Weights of a small GPT-style language model, trained from scratch on English Wikipedia.
Training: a variant of SOAP for these matrices, 815M tokens, 3109 steps.
Each number is 128 + 24 x the weight over the matrix's rms, rounded and kept within 0 to 255. Layers, rows and columns count from 0.

# layer 7 MLP up, 2304x576, rms 0.113, rows 1978-2001, columns 432-575
[[101 122 148 109 150  88 124 136 129 105 171 128 159 166 148  83 125 130 136 135 108 152 121  98 109 176 142 116 100 141 111 153 148 121 107 108  98 115  99 140 182 139 120  96 143 123 139 103 154  76 146 115 109 111 116 148 134 141 146 129 124 136 162 145 137 114 124 190 129 130 131 130 100 119 171 115 127 124  87 137 127 147 136 130 130 116 122 146 123 128 120 101  99 184 101 151  90 116 128 146 178 174 171 120 172 140 138 123 134 138 133 155 133 135 154 112 145 134 111 144 128 118 144 120 109 149 116  97  97 135 131 112 158 127 154 130 126 155 121  87 107 121 139 148]
 [112  95 112 136 137 148  97 138 132 133 162 158 156 133 151 135 140 181 120 151 143 142 185 104 154  96 115 162 175 135 126 163 171 118 163  85 142 103 153 117 151 132 118 147 128 133  88 139  90 114 110 118 120 105 128 116 119 158  90 108 115 135 125  92 145 116 111 121 116 104 152 166 138 159 128 130 108 119 128 119 142 133 140 144 167 175 142 165 128 145 123 144 124  87  88 115 127 130 132 132 119 135 123 102  98 118 113  77 109 147 134 132 125 117 133 130  99 140 148 109 156 146 151 114 142 105 146 114 175 140 150 124 149 128 137 103 114 122 138 132  73 145 159 134]
 [116 153 137 146 140 131 136 137 119 137 112 137 160 129 118 125 109 111 181 115 135 181 122 120 143 152 139 143 133 137 135 139 100 141 106 134 148 144 114 132  94 105 128 128 103 150  94 174 134 110 151 139 153 140  81 158 116 144  85 100 117 157 131 114 116 137 144 110 150 147 109  98 128 152  95 174 164 142 101 109 102 129 131 153 144 119 136 143 149 130 107 166 124 140 122 125 115 118 134 123 124 142 129 129 168 130 148 123 155 144 100  98 140 107 162 113 133 126 114 116 100 103 111 131 166 104 107 142 148 136 175 135  95 151 101 151 177 160 117 106 139 111 140 130]
 [121 104 169 132 115 103 125  73 127 144 148 113 147 162 123 120 138 130 129  69 106 135 125 126 153  78  88 179 156 133  95  90 153  84 135  93 104 132 136 118 158 146 125 161 180 159 121 112 132 124 160 135 125 136 158 118 118 148 126 113 140 121 163 158  96 115  98 154 140 130 112  98 100 113  74 109 139 133 127 155 110 148 197 108 148 156 128 129 127 148 161  74 156 124 128 133 144 130 129 143 147 122  99 121 129 156 137 125  91 116  90 148 207 116 141 184 102 134 162 154 174 114  69 137 147 115 123 179 114 117 120 111 100 158 126 147 130 149 118 127  74 126  78 168]
 [ 93 149 126 113 122  94 150 148 120 103 109 126 121 121 154  72 112 129  77 143 140 122 146 103 149 124 114 127 150 152 137 123 163 138 129 134 108 131 126 128 130 139 129 142 139 130 121  85 131 152 111 122 150 133 152  99 142 141 140 106 125 155 135 163 143 161 140 126 104 106 143 152 134  90 116 123 127 153 105 116 144 141 125 153 112 121 122  96 108 147 100 111 127 179 132 152 185 121 154 130 146 175  62  76 143 153 111 136 153 138 132 106 147 135 145 116 150 128 141 112 113 120 161 145 144 100 150  88  73 165 131 153  78  97 138 123 143  95 136 117 129 140 120 131]
 [108 163 145 119 148  94 150 143 125 136 113 137 143 158 112 116 111 104 120 104 135 150 138 179 106 134 129 126 133 116  97 145 120 113 115 115 142 145 143 172 185 159 129  80 148  95 131 130 156 120 164 119 118 104 128  85  82 136 143 124 153 122  83 151 121 101 111 134 129 136 138 188 137 139 111  88 153 107 132 110 112 146 118 143 124 147 141 138  76 122 151 117 179 103 114 134 114 109 118 134  99 166 125 104 106 197 139 169 132  91  86 144 124 127 120 121 115 150 126 111 142 148 129 117 153 133 139 131 134 160 133 106 179  78 103 140 143 143 126  90 126 110 140 145]
 [101 120 147 174 104 144  79 126  36 138 126 143 156 138 146 100 123 131 151 141 133 136 132 144 104 106 140  85  94  95 148 127 109 105  91 123 138 126 129 141 196  97 141 132  94 125  98 169 163 170  78 106 148 149 191 136 162 141 131 148 130 124 134 166 101  79 126  77 149  80 126  74 139 132 131 129 148 140 157 129 136  94 138 142 119 176 126 176 128 162  69 159 142 137 184 125 111 147 109 128 106 117 144 109 100 138 122 137 122 134  93 128 108 174 122 118 140 156 142 110 103 145 102 156 134 165 123 119 114 143 102 152 116 163 139 119 149 114 111 117 138 100 154 113]
 [154 149 103 126 160 116 114 180 165 137 163 117 114 110 130 105 135 112 200 105 117 147 169 157 103 122 135  50 184 198 141  73 138 120 167 147 150  75 159 138 170 174 134 158 152 124 134 113 140 132 123  88 146 140 100 156 136  99 132 106 137 166 155 129 127 135 144 146  93 133 124  87 120 107 155  92 141 140 131 138 112 102 121 141 133  96 133 163 158 112 172 140 132 152 163 152 172  75 116 104 172 186 110  88 131  69 145 123 107 127 126 165  99 164 173 145 194 100  85 164 101 140 127  83 120 135  96 160 155 141 130 157 148 136 113 117 115 119 145 126 142 148 133 125]
 [112 126 134  95 128 160 141 100  90 123 116 141 103 100 140 140 121 128 137 123 119 108 161  82 128 142 118 151 140 127  84 122 107 141 115 127 156 120  92 132 104 140 152 118 151 180 113 159 110 115 100 137 118 125 120 158 147 187 122 139 122 148 141 127 140 108 120 106 126 134 143 125 120 160 128 149 101 151 123 104 160 151 108 148  73 147 141 150 134 126  77 139 171 142 141 108 148 128 125 128 134  83 111 135 123 158 169 158 124 141 164 132 112 131 106 105 130 138 146 129 110 164 125 122 129 157 146 137 147 159 111 142 153 124 135 110 177 153 109 143 147 122 149 178]
 [109 106 122 131 118 139  72 138 117 106 128  91 128 119 207 127 120 144 131 127 124 145 124 116 126 133 117 156  84 126 128 133 120 132  93 145 156 129 139 109 158 130 132 125  97  98 145 105 133 140 100 145 149 115 146 136 111 126 130  89  91 159 146 114 135 127 123 159  78 111 141 144 120 105 114 107 108 161 159 101 135 167 105 145 119 154 152 114  99 145 128 120 110 103 128 126  98 141 143 152 155 132 163 100 133 123 150  82 145 111 107 112 110 122 122 127 132 114  94 132 104 114  99 173 151  92 121  91 131 161 143 112 132 145 126 129 156 118 137 143 146 143  86 113]
 [135  70 143 144 126 134 139 132 116 105 138 138  99  90  90 152 143 115  92 161 115 122 101 140 123 137 121 113 119 138 107 129 124  95 113 161 134 120 148 173 103 159 115 114 154 103 137  76 185 145 146  95 115 152 105 140 128 140 118  93  91 126 134 167 147 103 136 105 147 127 143 172 103 126 112 132 144 123 108 150 105 152  92 126 135 141 155 141 114 113 140 107 125 124 135 124 126 126 105 178 167 138  96 154 136 154 132 144 103 131 123 138 127 106 102 104 162  83 150  81 131 131  88 118 189 146 152 131 163  65  79 140 149 149 104 158 114 132 128 133 172 142 116 100]
 [135 107 139 105 135 150 111 101 104 118 135 133 109 124 142 135 117 119 127  89 140 131 173 158  68  96  89 195  91  97 102 149 103 154 116 150 106 130 129 166 136 140 152 130 106 165 151 111 141 176 146 101 125 132 125 151 123 151  94 121 127 156 126 138 124 132 147 141 133 111 129 135 105 100 145  97 134  97 152 158 174 149 173 111 121  99 109 117 131 195  77 147 158 145  97 152 177 120  73 105 132  90 100 123 159 102 161 121 143 145 145 113 140 125 124 119 139  95  52 115 106 119 139  96  82 150 130 139 117 113 100 150 120 130  91 136 146 113 162 116  88 141 111 130]
 [120 129 101 176 107 114 160 126 110 103 146 124  73 192 151 122 104 144  77 108 142 145 115  88 125 121 125 127 172 100 167 139 163  90 155 145 116 145  93  83 134 173  95 108 131 135 152 142  95 129 113 173 140 139 138 129  93 143 147 192 139 115 134 139 139 115  80 132 146 125 137 132 124 157 159 149 158 151 117 105 110 104 119 144  98 118 128 110 111 105 117  86 142 160 116  71 111 139 165 185 138 129  99 137 140 134  88 119 192 133 155 123 129 170  93 144 100 111 116 157 143 145 137 129 131 112 150  77 167 122 139 154 142 125  93 134 134 130 154  86 151 147 139 119]
 [148 139 117 160 101 202 123 151 145 140 101 141  85 120 123 117 132 122  97 137 130 111 109 158 134 110 154 161 152 162 137  57 112 142 138 122 164  78 121 103 109 114  92 117  74 133 152  91 101 175 145 128 165 170 112 110 116 154 159 108 132 117 138 114 119 112 128 165  94 132 125 151 147 138 178 143 161 168 139 128  68 171 133 136 132 156 149 137  77 104  86 138  82  91 159 134 142 129 120  71 144 125 103 145 130 122 131 112 134  98 140  85 151 163 127 114 113 113 166 115 113 131 138 109 129 148 119 167 128 125 151 114 134 161 149 127 123 117 147 111 119 118 116 174]
 [139 113  93 130 139 109 133 113 144  92 143 123 137  92 168 145 106  81 130 144 114  82 138 111 183 122 117 124 116 113 115 139 115 162 165 111 106 125 101  95 117 156 168 111 131 100 104  90 124 116 145  70 122 125 121 147 161 130 119 160 128 121 206 122 154 124 137 116 129 130 103 132 119 116 110 147 110 162 186 125 148 129 115 135 114 149 133 157 118  96  60 113 128  87 106 145 101 151 113 116 158 118 143 149 133 106 125 114 145 117 137 117 141 104 148 128  92 142  89 122 108 159 116 123 127 106 145 139 186 124 113 110 131 159  98 153 133 148 157 157 168 130 136 129]
 [123 120 134  99 177  89 128 103 155 133 150 103  68 151 132  80 136 165 133 148 149 151 109 104 131 141 130 157 109 124 155 131 135 106 136 121 143  96 125 172 138 170 142 133 139 140 144 128 175 145 121 100 141 113 123 134 148 129 121 203 170 179  99 112 141 139 139 170 103 102 179 122  92 113  95 114 138 134 144 121 101 142 107 141 121 134 128 124 110 156 158 103 116 131 138 138 115 127 142 111 120 104 155  92 133 168  85 102 104 135 138 101 125 119 157 138 134  83 127 100 111 169 136 127 171 167 165 121 137 156 160 149  75 108 102 150 153 125 134 132 169  99  94 125]
 [101 140 115 115 126 156  72 114 110 123 103 128 170  79 200 136 178  67 105 105 128 133 106 143 133 121  97 112 135  85 129 140 133 118 124  92 132  98 151 152 138 157 154 149 134 169 126 147 139 119 128 106 123 131 165 128 112 106 197 117  85 139 118  85 180 149 125 117  99 147 155 121 101 115 109 178 107 147 128  90 180 114 100 148 140 139 191 166 131 121 157 175  85 123 138  92 151 134 126 113 193 136 132 139 129  83 132 164 157  90 146 149 109  97 123 111 156 122  49 155 124  85 143 153 137 154 189 173 179 138 153 123 123 129  99 131 114 110 145 136 117 136 139 132]
 [103 166  93  77 181 184 114 121 147 147 114 119 103 117  95 146 120 141 105 133 115 163 102 159 107 144 168 143 147 118 152 168 126  87  95 123  99 130 192 125 143 139 109 190 157 160 117 131 113 129 153 135  85  92 136 126 116 133 156  63 133 128 120 119 139 121 124  98 112 112 105 105 113 124 101 146 124 123 164 162 146 137  92 105 131 116 130 110 114 153 109 117  97 141 115  84  89 151 128 135 142 143 140 142 107  86 118 177 117 133 144 132 131 149 153 122 117 106 104 105 183 187 128 129  67  82 135  88 158  94  99  81 122 104 126 139 117 159 137 130 139 134 127 154]
 [129 124 113 133 125 120 123 140 140 156 138 102 165 126 111 110 167 173 151 111 147 130 118 100 106 129 134 184 112 120 148 128 141 164 145 117 124 139 123 174 137 118 171  67 128 122 100  88 100  72 129 109 142 121  94 151 100 136 169 155 150 110 118 108  83 138 170 172 119 124 123 107 127 129  99 142 109 135  97 166 141 126 109 120 146 123 121 148  92 121 140 146 138 155 148 104 128 110 118 133  88 145 120 124 152 144 154 149 118 138 129 115 158 148 148 130 128 111 126 112 108 167 158 129 116  96  84 141 144 139 109 152 124 132 175 106 100 135  90 155 106 123 179 109]
 [ 85 107 142 103 161 136 104 142 136 117 186 123  97 118 108 127 133 140 115 151 125 122  67 145 133 126 125 150 125 122 156 147 122 132 102 128 149 106 110 156 161 159 113 119 101 103  97 127 138 167 108 101 171 142  81 147 156 130 120 128 141 122 100 116 102 140 148 135  92 113 116 118 146 117  80 132  94  98 122 113 173 137 129 128  91 139 141 101 138 139 142 141 162 152 173 124 140 110 118 133 170 149 105 120 117 120 113 140 105 147 129 107  99 137 127  95 128 123 129 103 102 148 113 112 107 126 146 107 137 111 143 100 169 102 147 142 125 141 116 137 122 111 134 125]
 [134 121 101 144 107 145 137 120 128 108 114 112  96 128 137 133 117 171 131 107 168 107 132 143  93 121 118 119 115 159 135 101 122 113 141  92 140 162 113 168 118 110 116 144  97 122 156 137  92 155 140  74 120 153 153 130 154 113 120 115 167 131 152 111 127 117 127 145 137 132 162 103 150 139  77  92 136 178 123 187 137  92 112 157 150 115 172 145 134 123 132 111 129 152 153 133 100 132 175 146 136 123 143 145 129  98 111 113 141 177 106 170 124 110 109 113 108 151 113 137  98 132  89 137 135 145  95 166 121 172 174 129 141 160 133 153 109  86 126 130 125 120 137 122]
 [109 133  80 124  84  93 100 153 137 134 141 111 138  89 139 156 100 123 122 117 136 136 105 167 144 121 162 126 124 129 110 146 121 108 116 135 133 110 142 138 124 137 123 150 119 130 176 101 173 120 108 150 118 114 147 158 122 104  94  94 105 150 159 116 113 135 173 163 122 118  58 152 118 114 101 122  56  98 162 146 163 102 125 102 116 142 109  78 162 148 144 109 124 110 108 114 143 191  97 123 148 180 139 144 132 114 151 175 100 122  88 125  81 172 150 104 161 112 112 107 162 114 125 135 129 152 120 134 152 127  85 154 160 112 130 103 111 142 120 148 132 166 179 107]
 [117 121 153 134 144 173 118 150 108 150 190 118 140 131 147 151  85 122 138 150  98 105 137  95 144 159 122 155 120 115 120 122 149 106 137 122 112 124 130 119 145  82 161 145 105 119 115 169  80 118 142  98 181 127 125 147 159 101 112 138  99 131 147 107 137 130 113 110 101 116 172 142  62 159 149 124 172 148 111 135 162 155 106 127 110 170  91  66 150 128 155 157 142 115 132 105 129 147 132 127  94 130 127 129 147 109 121 129 145 152 112 130 128 126 120 143 133 161 127 106 120 135 129 177 114 116  99 194 152 136 150 146 106  59 120 131 154  71 118 177 119 151 122 137]
 [108 155 169 109 134  96 146 147 136 154 137 139  86 112 160 119 143 139 163 106 105 122 132 110 134  99 135 131 147 152 145 124 121 142 142 119 156 137 109 116 138 150 198  71  91 104 144 153 153 142 136 155  98 154 113 106  92 125 120  95 106 100 145  96 123 106  73 109 165 142 133 143 128 141 185 118  83 130 132 104 143 117 113 102  78  82 128 139 167 131 124 139 135 109 127 132  73 130 165 123 129 128 117 152 150 100 131 120 113  98 136 115 136 130  86 130  72 100 130  71 127 154 162 108 103  90 143  81 197 152 123 131 119 108 116 141 106  58 128 149  91 184 160 133]]
# layer 7 MLP down (transposed), 2304x576, rms 0.119, rows 1978-2001, columns 432-575
[[138 168 133  86 132  59 123 128 134 116 143  93 138 110 112 116 133  93 124 146 124  79 141  85 159 126  82 125  93 163 168 128 135 135 122 162 174 162  95 110 128 121  39 130 123 152 144 144 123 171 134 153 143 165  71 161 163 158 124 139 118 149 131 138 145 118 167 113 202 146 129 116 131  89 150 120 136  48 149 129 119 133 145  72 120  79 132 111 148  88 155 134 101 103  94 128 168 120 107 156  99 148 165 176 109 120 104 118 106 155 119 147 145 143 101 152 136 132 125 169 147 129 129 147 121 149 141 142 119  91 130 150 147 126 105  96 161 121 162 113 145 127 155 100]
 [112 101 114 162 110 108 118  92 112 141  96 172 121  95 157 121 147 121  58 128 144  92 158 171 133 117 106 133 107 137 175 130 133 160 121  90 117 117 151 142 163 105 124 118 119  97 116 112 130  94 160 152  90 114 167 137 150 134 136  97 181 124 127 108 141 110 201 153 109  75 146 132 149 141 110  78 153 142  78 118 139 162 138 120 125 176  94 136 132 112  86 114 151  91 160 143 125 140 139 119 133 132 178 119 144  95 110 141 113 112 148 148 121 103 154  99 116 117  97 113 119 156 108 118 109 158 176 149 131 144 166 140 132 130 155  88 133  96 105 129 111 149 143 107]
 [139 108 106 119 112 111 128 126 164 178  99  78 154 127 123 154 136 144 119 150  96  78  91 160 113 129 138 157 140 103 132 106 107 185 106  82 137 107 145 181 108  80 179 104 108 148  93  98 123  78 151  88  92 136  98  91 161 136 112 141 143 101 119  66 106 106 131  91 154 109  97 119 131 129  71 144 105  90 116 151 129 177 153 161 140 123 138 127 145 151 118 132 126 120  93  72 114 118 148 152  96 130 104 121 112 117 104 121 148  85 160 184 114 104 118 104  97 132 158 159 124  94 131 135 129 108  71 141 154 165 180 109 154  78 137 115 157 134 131 101 117 148 129 144]
 [113 130 135 127 136 104 148  86  92 138 188 118 117 148 116 122 136  44 113 111  96  71 106 162 146 127 132 100 147 163 114 102 131  94  95 150 121 135 135 100 119  97 100 125 122 122 127 121 131 127 137 132 116 117 127 147 124 103 112 148 156 144 147 118 136  97  90 118 160 148  91 148 110 130 113 151 143 122 103 112 160 131 122 175 127 123 113 128 156  89 126  75  92 134 119 156 108 142 148 102 110 102 122  95 123 155 126  92 127 124 123 151 162 118 140 172  93 152 138 147 162 149 106 107 151 104 126 149 108  84 147 135 129 130 102 107 151 121 150 138  70 113 128 148]
 [ 74 125 123 148 131 109 105 127 166 146 108 155 116 138 116 139 111 169 108 144 133 173 127 170  86  78 128 130 123 130 119 146 119 141 148 143 120 112 154 136 130 114 120 128 102 165 141 149 138 155 109  96 115 161 109 156 112 136 107  85 118 137 155  90 132 119 134 130 102 149 134 132 111 138 121 141 106 108 145 121 142 113 113 158 132 138 148 141 119 111 149 141 150 125 142 104 154 163 139 115 134 153 144 150 147 101 103 117 143 128 145 129 113 101 174 140 123 121 127 136 182  79 103 138 170  86 118 122 107 108 143 108 129 108  95 145 119 122 143 153 136  79  94 125]
 [130 124 137 150 154 137 193 129 196 123 121 122 117 155 129 131  87 112  99 104 112 124 178 120 114 109 106 122 102 139 151 150 157 135 118 106 141  63 119 138 106 145 125 155 108 108 109 118 133 120 107 102 109 140 152 149  81 149 152 142 113 124 144 153 169 167 166 111 112 122 138 136 121 138 148 148 125 150  93 146 104 177 134 139 143 127 157  96 124 113 121 110 108 127 104 131  91 134 103 170  87 123 129 131 131 170 153 150  99 176 136 140 107 121  99 105 154 157 145  82 132 124 135 150 130 150 133 115 157 151  96  73 141 127 100 147 108 128 193 131 108 140 151  91]
 [169 120 154 164 114 101 127 112  75 106 125 153 116 116 160  60 129  77 133 139 136 117 159 133  92  84 108 112 141 182 168 142  93 125 116 148 111  90 163 144 161 140 135 126 129 105  99 152 135 148 115 121 117 151 111 119  77 155 116 107 168 147 185 150  73 102  80 119  87 100 183 120 100 136 125  85 170 102 146 136 123  85 179 105 148 148 122 148 105 153 124 132 123 165 120 155 145 142 136 160 125 129 121 132 147 148 127 117  44 111 127 114 128  98 109 132 199 134 116  79 153  76 149 131 165 131 106 143 104 141 114 163  83 140 132  99 109 115  95 124 135 197 120 174]
 [108 157 110  82  89 134 100 139 139 122 128 114 127  92 109 133 159 121 178 116 129  55  80 136  98  94  93 122 108 172 140  85 120 156 143  93 168  90 199 140  98 164 109 115 132 124 146 108 144 113 114 124  49 122 152 126 152 119 121 107 110 133 142 135 128 104 116 113 166 143 131 116 108 112 137 107 115 136  94 101 116 124 130 102 139  88 112 179 127 143 124 131 128 117 147 156 188  97 131 112 124 169 104 138 141 125 111 124 158 130 146 129  96 170 123 132 120 126 138 130 124 159 151 135 110 106 105 127 152 132 157  95 153 134 157 176 131 153 119 149 147 163 147 116]
 [134 102 125 116 126 130 112 144 106 101 120 145 135 152 129 131  97 106 132 115 154 169 141 149 157 125 133 173 172  86 113  63 161 121 122 145 124  75 147 141  76 134 136 130 147 114 149 156 138 143 160 135  90  85 159 109 144 128 103 163 112 150 126 163 133 115 122 121 145 116 129 120 119  97 141 113 114 136 120 102 103 115 106  96 139 114 141 142 100 131 119 171 113 122 107 146 123 117  76 120 125 124 142 132  84  91 131 149 154 146 133 121  93 125 119 136  98 141 137 107 124 122 125 133 111 142 105 126 142 153 124 101  84 144 125 106 123 131 141 111 104 126 125  80]
 [175 139 103 147 105 127 130 171 124 138  99 139 126 109 152 118  87 114  83 160 146 139 149 114 139 146 109 113 129 119 143 123 115 138  56 165 156 147 165 146 124 124 141 147 132 121 156 129 165 121 119 145 153 142 118 142 126  95 100 130  77 107 137 143 133 127 168 129 116 114 165 157 139 149 102 144 127 158 147 120 147 123 131 168 137 140 132  59 126 118 148 164 169  93 123 112 135 151 142 106 145  61 115 133 143 135 124 140 167 153  97 131 140 153 122 121 109 156 121 150 131 142 106  92 137 104 140 128 157 136 130 124 114 105 133 135 146 101 113 162 146 187 109 123]
 [111 171 107 153 103  86 112 143 138 159  89 128 135 167 174  76  85 124 112 132 141 123 130 121 115  77  85 118 110 138 131 117 149 158 173 124 159  94 119 169 163  79 137 146 102 119 112 136 159 176 113 128 148 107  93 110 134 103 109 108 195 140 138  84 106 157 142 129 104 154 111 125 136 133 106 116 143 156 130 108 138 106 168 125  89 140 155 122 137 157 137 139 120  97  77 133 134 139 148 108 141 146 119 142 143 121  73 156 184 119 101 160 109 158 126  94 117 146 106 157 137 119 137 132 108 146 144  93 136 149 177 121 129 161  74 136 149 132 149 143 170 122 123 133]
 [132 133 107 133  88 187 112 112 158 146 109 109 129 157 123 143  63 113 156 145 112 104 130 122 145 114  96 141 128 147 136 127  90  98 183 128 122 144 123 127 134 134 116 133 119 152 176 113 165 137 149 101 136 161 132 125 113  78 184  98  97 113 132 139 114 107 132 169 159 137 144 156 112  27 143 126 105 125 135 144 119 104 150 122 109  94  95 130 168 152 152 172 167 158 100 122 160 126 146 161 120 104 131 118  77  94 113 116 146  93 155 151 151 133 103 113  91 132 136 124 133 153 118 102 131 143 102  93 114 128 163 138 112 134  97 107 130 132 123 130 129 153 112 133]
 [142 120 201 119 126 145 117 120 101 111 117 104 140 125 149 117 119 111 153  97 122  88 156 134 121  99 104  98 119  83 137 119 105 110 158 111 115 121 121 112 133  96 117 111 152 127 157 105 106  90 119 113 130 119 155 139 128  73 157 116 124  60 143 114  87  82  68  93 140 115 170 120 126 136 127 166 121 120 174 124 139 130 118 151 119  95 137 145 131 105 124 106  99 124 104 116 130 111 168 171 112 141 123 142 109 122 104 110 151 123 138 126 128 106 116 127  89 129 103  93 110 137 110 114 124 105 117  73  68 103 160 146  93 141 145 129 107 161 149 112 142 152  89  91]
 [162 130 133 167 121 148 138 147 154 143 128 116 130  79 140 124 120 107 131 127 106 135  86 122 124 130 130 119 131 116 136 108  88 145 159 116 120 146 186 106 146 109 124  90 114 130  97 135 122 141 103 125 121 106 147 112 125 153 124 130  89 136 131 131 137  92 116 139 137 114 139 104 114 120 107 112  84 206 157 158 135 125  99 126 126 139 139 138 119 119 144 118  98 101 139 126 129 105 165 123 130 117 116 173 116 144 117 130 110 124 138  76 137 114 118 147 131 212 107  76  90 109 109 102  90 167  93 103 139 121 160 117  59 131 121 172 129 165  95 122 123 135 154 126]
 [124 109 133 106 132  96  91 130 183 104 181 117 141 119 120 137 160 176 154 129 130 121 160 139  92 150  94 106 110 148 109 148 159 144 140 118 130 114 115 138 120 161 146 148 102  85 176 132 119  75 139 148 123 135 186 116 152 165 171 132 149 125 136 120 124 135 126 135 143 165 151 117  93 118 154 100 118 125 137 122 132 173 125 143 114 108 129 192 134 149 106 146 135 123 142 127 140 190 177  90 106 149 146 141 136  91 127 148 138 109 133 124 112 128 150 166  80 117 150 138  74 107 156 159 126 136 133  97 106 133 120 129 121 130 112 134 135  96 126 142 136 109  86  93]
 [186 126 126 119 126 109 106 147 181 126 113 121 132 151 163 124 112 123 146 128 126 118 126 146 161 139 134 134 114 155 104 134 133 117 149 151 171 122 128  99 164 145  80 116 104  94 132 150 102 152 120 133 118 150 117 109 139  98 139 138 100 120 130 121 113 151 125 122 136 124 124 125 119 118 107 139 116 144 125 109  78 139 106 118 105 144 133 132 151 138 145 121 135 122 122 125 157 121 139 122 113 111 119 153 108 159 102 135 138  98 104 140 101 155 118 153 142 113 127 153 120 111  92 147 116 132 134 102 128 120 131 146 143 128 174 137  98 114 122 138 126 137 111 147]
 [126 133 151 153  93 131 128 168 126 116  87 150 119 153 130 150 147 145 102  99 102  88 119 123 158 160 141 104 142 131 103 129 153 140 114  99 130 123 145 118 154 172 123  79 171 149 174 158 136  87 124 138  93 119 140 143 121  96 129 104 101 137 120 137 140 163 120 136 119 147 165 136 102 146 120 141 165 128 152 118 145  96 120 103 172 115 155 118 137 130 153  90  91 104 126 142 127 146 162 150 106 115 145 179 154 117 135 117 101  88 106 118  85 143 140  92 142 147 105 108 144  99 133 158 134 157 133 101 150 157 148 149 157 104 106 132 130 102  96 121 116 122 138 131]
 [158  86  97 153 143 160 123 135 108 133 149 107 137 160 118  98  93 107  85 123 143  59 106 151 113  91 137 119 110 119 137 145 127 138 172 145 126  79 127 151  82  85 145 112 117 152  96 117 119 126 106 106  90 139 161 144 162 126 140 140 132 149 106 102 150  94 168 106 143 116 117  65 105 136 145 172 137 109  80 128 157 147 103 125 111  89  95 133 114 138 138 108 108 111 136 111 106 130 117 126 113  94 144 139 127 135 141 121 137 134  92 129 118 112 128  97 128 133  93 120 172  93 132 142 111 136  91  78  84 166 134 111 135 124 149 147 112 112 147 122 102 120  95 116]
 [152 100  82 131 138 141 112  90 124 109 133 147 114  88 124 110 154 152 139 145  97 129 138 147 136 135 150  77 129 100 111  94 133 129 142  98 164 118  99 136 157 125 152 116  95 112 146 174 167 130  88 157  77 132 105  55 129 131 118 143 145  94 116 146 150 125  91 129 146 125 145 130 107 158 111 105 126 142  88 148 144 116 129 136 150 109 116 123 155 112 122 131 184 125 148 152 161 138 119 122 142 107 112 131 153 127  86 170 144 162  99 121 148 143 123 177 113 153 102 104 105 137 118 125 124 144 135 175 123 144 114 100 214 148 140  93 110 106 130  88 143 166 121  93]
 [101 140 108 139 136 135 101 135 157 129  91 130 131  90 120 125 160 185 115 133 131  73 117 131  92 171 127 123 128  87 147 133 153 144 135 172 104 127 101 129 123 116 180  76 142 118 115 143 113 171  95 135 117 128 159  91 123 133  77 155 101 137 109 114 126 152 101 159  87  99 124 131 117 154 126 154 140 122 155 194  95 118  82 114 122 129 139 152  92 141 161  84 124 169 137 145 123 109 125 120 126 130 137 107 101 104 129 153  57 146  80 113  62 132 141 189 113 153 115 131 161 120 127 123 100  95 164 131 112 138 173 133 154 143 103 117 108 137 146 127 135 142  93 183]
 [112  86 103 106 130 105 123 141  67 153 139 121  95 142 143 142 135 125 142 108 167  95 149 118 144  90 137 110 133 146 132 127  96 165 140 111 127 119 139 136 117 134  94 119 145  96 129 138 143 112 106  76 124 159 122 120 124 149  75  72 126 101 162 164 125 148 134 146 188 129 100 120  73 100 111 125 175 117 139 185 113 100 148 150 158 110 153 121 143 132 108 137 129 140 127 142 126 110 143 136 122 153 128  92 157 147 127 111 145 140 173 154 126 187 119  89 125 138  77 117 148 106 104 142 103 152 121 122 139  79 121  72 161 117 107 113 110 151 118  99 131  96 127  80]
 [139 154 101 175 121 128 159  94  93 137 110  88 140 102 165 152 117  87 104 142 109 117 139 146 128 109 166 111 137 120 150 132 165 134 149 119 116 130 131 145 108 138 137 142 164 114 173 119 113 112 121 107 165 125 128 126 138 144 138 178 121 165 128  87 114 146 151 172 103 102 135 112 129 126 132 121 122 146 143 181  94 157 115 126 121 108  83 120 134 112 107 147 175  72 135 105 137 165 122 112  94 164 153 111 142 102 127 119 119 123 148 117  93 124 116 132 119 158 128  77 115 122 127 104 125 127 111 119 116 131 161 138 160  99 132 116 129 121  90 126 120 136 155 137]
 [123 150 150 134 113 104 128 152 142 129 136 144 127 117 155  90 113  79 139 137 113  94 120 165 138 143 120 105 121 138 123  94 149 142 125 124 125 161 147 131 120 137 160 130  96 134  88 111 122 150 147 107  92 132  84 158 124 166 114  98  86 128 125 127 146 128 113 124 160 143 107  97  84 149 150 148 108 110 117  48 174 168 139 117  91  88 110  99  98 108 170  89 151  86 119 119 192 106  87 146  62 105 115 118 150 109 134 120 147 114 119 134 151 112 113 143 138 136 141  94  92 110 119 123  99  93  97 143 152 160 128 144  94 114 111 124 109 102  98 158 139 149 126 100]
 [128 138 100 144  97 158  98 109 148 145 153 130 126 142 120 117 122 104 115 110 107 137 144  97  84 133 153  94  88 156 170 141 107 104  98 134  96 168 160 130  77 157 115 152 140 125 134 117 175 156  73 198 141 134 157 102 148 161 151 111 107 119 132  99 104 123 118 106  92 133 138 118 130 144 131 110 122 164 162 115 135  96 124 128 166 160 128 125 102 116 117 121 162 168 124 155 135 124 131 127 141 115 115 132  93 150 131 127 102 162 107 170 118 143 159 136 132 119 166 153 123  94 106 113 119  81  77 126 103 120 120 109 154 112 148 132 112 124 115 121 157  90 129 142]]